config = dict(
    norm_place='pre',
    batch_tokens=[8192, 16384, 24576],
    train_tokens=100900000,
    dataset='wikipedia_en',
)
Each number is 500 + 50 x the weight over its row's rms, rounded and kept within 0 to 999. Layers, rows and columns count from 0. Numbers have three digits each. The size before them is the row's rms in percent of the matrix's.

# layer 2 attention output, 96x96, rms 0.0455, rows 0-95, columns 48-95
069:522547607523616444497502476503462496492479441515540477527544543555488533486608493486591459548536590466496486487489488542531487509452427539511474
076:521497535509554455489507529540476376477516541533538480534641560499496497498594490475416547487528579474499555510511488478497463518430429475464428
054:456502499497440555431503505490491508526531541487571556390461500478430469473489489518349503508422544508485472511513507397542480607652556480524443
096:476520464583404545418496472486449414493503504521514520535424440458477490522409593481503497401504397577622466532515549558504546478660494551494615
086:493478461436547458541506542506582508467510495498318494544397529494511474526522512632498573527504523521384473582542507474536491537379473476486491
113:485450458481470538540501521512544368497571506541598479452567465474485494473473567500404439409506426486587515501451494435475488528707542489485520
083:536529483590368602416508564462570592495514509506505505494391482522470501504522500470556528443500550431453571504510446488491547504697539422492467
105:516469526434340459493490509477563646517547514502562496461442477480470493483512372452569561495492558470498508500484480432508524523676536485504480
045:577461462531461555500461549536484575540491547519445552462452484568469538463572440564450595510500535426439471525501435421554428568470530468540426
068:513435531526386478465495564497540501520535528576519632456469480567481465537539460524543511497496503459503482530484536495549490564567477522521546
408:501501488505503505493499381365473478497494507500495491498538487492501500501481515501450492412491483503547500502619502499496627500475510500369509
160:472502484542637511487513525543472361484485516508574528439586483498546502503436448559392538522484428494422495482467514524490457503506547492509529
077:532540457447567502469522506509461461497375433414422462539521500474535460553425486544491536548498420532419488472533509619490492468356478506494556
094:479544487575416601408514511499463452458562585525634461467564462485443543466471448369463362504463467474558533493456471424476490539594593520502540
084:560484479442473489468522494499575610532484439538383475526362500495449497474575607533530488449477548452543535553559466450507501524438485434512456
081:447546537620596550511482477509317435455483522496512498549543530521526457457503509474517525522522516545541523492540522567518513470389454518504506
109:546532578514515471526502546513565540508475405500438558560497554566482522494663586500508408556548614510494487538506519449536465493433413525555452
058:567591527487587456538467508536443525418489427528577464462553441493505538456497450374482445498513499447521549468497400404484443507476598527489503
062:462495498509547490505486540522465408505492519523582496432558480483537480488410449499477625520450432480476532467506515577452467501594550493487516
093:542515518516518472496489550511513499477481479481506521528548539527503494511587534532498652487562554460470536497484477571492493502500425469490466
059:516470502546420519547498473489472496538541447502612522487534578557528512475567489433492379448498563472616503507529495487567505529601491490502380
084:494481483558372608516496446441506557529555523523612481434495433475486488467456411441488335492479488500540502473561498410513541503516626489442503
074:468463394503375497516488561479538541509562540517449503463378471426564507490373528612435428555461393555447467554492567437486489522520582501550566
099:558545587477516421483494496520478527483470474460540519542511563579503468487626517450606582478588633465534543481450480570545487483582413487509439
073:506523483507504525477519415459376624517467481459516405463512465496534539455458423443481484518474467433540538464575457504471529478366544488456491
069:515498523452572440402502528545466460520464595440452474572503543492470519526534661480536577487491551526550509500432478571471490482539369475516485
063:491509460534497545438511473511488482457470528464355540602462532496548452505561730590543538435582540536541528542463481504505525497547393416490471
061:527471498513622531491484451466401446523477518543489511432578518525519527474458481558441498481425507479483489491535485500505534530388560530498491
070:587486490452490503495483471463522533523479418517345479531456541578450502506606562586474441525510553400466505513576448453547508512270489500491440
072:515446505395483462616488488463581543527579482555456498480537533519482512489533488543441444463479568562476466548526507351538541529431541556462479
100:506491470532527557531533478502489401473514496556578479407540435494506505514375376514425362528419389481480502476531516481473482513425647535487553
125:519450447457432523474503522514607559526495488543371527500364461469464488490447608586420504471447458528468473554502523397504476526542575495527505
090:515516465520459560540501474505459442467563443551558504526499511483467536444522630431421306416505501512637524524525462406501505526574536496498483
053:479502398510653645535480524540496387549511459499496486494499463473524528481416610504463570413456424518527497458460483513495501470547515504515524
109:443490422501374591541521505509464452494571549526598467423589453513493532485403389456421363513421398479522488480483513437472478524527623545493518
131:514495508457429478548517481498556593493518460511409500542393564528515497507601535551596495560524574486461504518547514491528494533378439491520438
128:511543461496512502554470516493596460509587465582493528484500532512538500434506516549352443524497521504428502550516440357536470538517572491510452
117:516538570495601432471506481471502468485469471477425522600513558527476497502627662502578535457573596517555510520496479550514545471492343497476480
096:527543580461564419509496502510494593492466414480502496526577514519510506516621422471572612591539562479430495480517530585496477443353415529516476
090:467456448472503512503484487496465497542448541484466463537461444438489496546360461482500566488455451579509452505501507538509510500507538494477546
100:507558534551645517466483545518447364480441498483532486512627506504483501502499413451507539557503524490452520481461461531502470472488486471491473
061:477523523607571537454486533558445524484548551474559502564482526481457488482542564436606593514542551538580501533415526548508493479671458495542479
139:486463417467380551588509472479535582505518446553463509480372467474526495495431477581484347525466442498455479506550527416477496537484607494506515
063:469516524557509490489483475469394523519475510475557515566578533503467511494546467434475561560547550515540512481597494580513527485407398546450467
069:419530523545561543538496471495413500486494552498621507407626428460515537511436398440468503542451440530527477435497555484413488433459590573519563
083:493523536479595448503495417449402525453442538444599477474630475474517529514452419465492648460510465488549515430504474613442550445497460462426505
088:447500496532513547513503464466441422507456543474447490461565478506540505492482414548422399558479470473409487448594535500478524486261541526450488
087:489514563562537479593454511505528468481539526493563511492604550550498526472588346456500479612503602501447491508492499473516480503320497548516454
071:534548517549541521511510540507496449490502447498538484551521537574491506494515454433494323499564530509505541496473458490514482471501529539516505
094:503453391404318527597477541529580530551503413547423483505378483531496471509510444591545484563503458421410487486470486482510477523486514508548486
123:470454502481509512521490541517613517546520503521552512450532468473480534499459445462482426548459518537455475520462518416485479495569595526521538
090:442521481508400486502525460462457553468505580498568479517432494490494504527474494493624584467518435479566533472498479600469561495597446471496517
194:492502493482419502523496605620540571504496499489489499476424489503512515509468446517532479579492484500436487481404495503496380488518538508621514
057:479511517446476427549506500540486464449515475521455537544507590499582463489548664509498403483541537522575518508502467449516491566433444431517455
092:519481557497614422511481469510457531505482497472541486507572546524535492503590493486543543504562550445527544471506503600477510512358422456504476
082:537530589523625428465493480499412532498440483493560510491589498529479468511562454421512504541516559484539498453504491578483502482349445535501521
096:456471542492667380527497515525434408515452472534446518514563468513477496567498465529509581509500425512464444501498539616487463458359446557518572
082:476492513552542548482542510519554469484429539506577559409491503528481489545476470466450367543444498510488469495493501395510462605551605532532503
062:483494507420534417516515554562550474545513504497571421523533528450539509462499464426621626501506485490517538481395475567494464458659426450537465
081:445445576514543469556501457476504596522455535491586537422519506517465523549475337410433473526447559528468433464543515486481502470501534562476496
075:505564518490593448410504482533476498456487497469351462609447517493514512496579657494503421541554574497487541528544469452476458464389426493526470
090:527544523435472511465474454498550603488599475493474500539444573511475466493573594476591473433533566542607517577470489479570538538566442481483450
069:519493567467458425472486441439530587483525541512614522490455502517474495468475532395578459459515508515576557481531464494474570464693545536440539
070:498536582536562431493483546516536416471563478512486533532584565549452501487599541545479470544524570510466526563477479467548469533455439514529471
084:494465522528520488487510500498440531499467540467608492436500444477533533489433392465511687463488451463499523456480521640440527455596510489495520
090:457525495549558549528490513513456333503526549505581497448592502487507486487481532472465458463464489512542506486481535480491471498598552496510487
103:479507530510518492482500571594489545502492551465563514437521450464506478514427343479550561608459458519423469487449527536500397478483547505583538
096:502490478441592490459504505530486493493465508456417514562473497481485476576510579517589636489542503512524484495463526644493496505508370455527536
057:542527497551507525448526529502427517456513597483636535396589439499466483544449352421464607494464474502517479479459562564538487514592543477468503
109:479453451476287541493487492483590512507537525529523507481407467462512493510369503497476444464452438544507506517452496458472512520682582482512552
083:571504539474560454468490477480521645477438483480497552494531465561491505477650407501532599512557573423458489493561507514524515475378451499467453
065:426511464506384503515452533487577625520568528462467555483360503456591481533445498512556609512527499551452468527506546479476519477683523487492534
148:425475441529557537512512507498447346513518546526560498443571436469482524516389443511424506470433369506512470488481515515470500492564586532485546
080:456508534525448455526486479488421474515463569501594496440581401484481524539356340403412473571430420547487446468530531531459496472444575576494593
076:545530509509574502536491518515446492475459485441455461488562546521547473507505396565491494616482573497422491495505501503562489528287510464493445
186:509490441423308536488497513495582619522511515462446450550390482461480503519450512459577466524495499529504495519484494434503483491590523468558482
124:505530514524705454486514504508454367491466490521515518519659526512524483496532553518494620429524488500550502496462475585488522490464438503476521
077:477521571517421468539477506511492572534541482542548488519442551517481527463580567367552406473494581543579486520528491419525496470531487540523459
071:502518469509415538413508527502514502497578561480520474527433520436530498486452616503596460410502445548589534539442499567503533535729465486509533
076:525498477453558507483516540530567523494446478454360547534391541508549473507539655603496608476521572513433508516472503512485496521519448450516493
067:501514489485567477393546487478487437479509528458428478507497499487460506545508503537477621502455440490428474525501516558473497521446467527487482
081:506502505509583523529514563522488431481545480498442528576554558544504501463659574538559586477587597488519522522424519577539493526436348513531458
080:506521534521601482480478495497458422484519503486449498516615525538523491512487549551406440510530525497476487508517497508513512497401480536466494
107:504543534500473490506510495523497613469514492493490472542428553507485512477584551448573504520514587499504538491479459481508494476458432464526448
063:505505436437442538546493420463523549507503438495464492448395445506543548522419496526507521391472381488491453499518495522470574501554574566425575
055:478539446538490577524479560598510489486569482483490468562423554485565510477453559467482456530493526562458544543423477454520402538525540453605523
056:474515437445529505531531485512628440514541412522510525494464462485501518473489639596470526428484351476486520519467469498461527491637518502492539
091:523499487472534505441503591529555502506486499477353465603411536504439476478592625571543594512572566485456572525463468496558482500524387407548424
107:529490512501587489527508541593532490509475445524459532493505518539509519514549533545522374535509512473480488484460499422510428542426522512572494
085:518492509538603511460501482453493386507467533527576537438632436498460544479455520498411467460481427493553504469511487478484546496475545517436531
074:481532495543635508509475497533501389483483491519475544588508545507497481471561678530489352453585555539575518543477478477513467479526445499541517
090:520469421447339544546500452465517555519530489490443470523431438442483496458504570525507461450495431492554513495540541470486540452501492502472490
064:539528551446471466511535528561536544466466446470439509505451548544528442551577420459607547522511567501488485539443510513531435497476451507575505
100:510491592542572403440493499492397472515454558507587514440580489518500488522508330433481644514487510449484511465495509625493518486463448506456470
101:480484513463364451517518525503552627474460472501409531530324546536517456535533536567597516524538522508437493499504514559473501497505437513519510
064:568469481446544506497489481496523436503543520532476463440555463469455478497477465491481416478446434457497498493516494421475514569452569485483476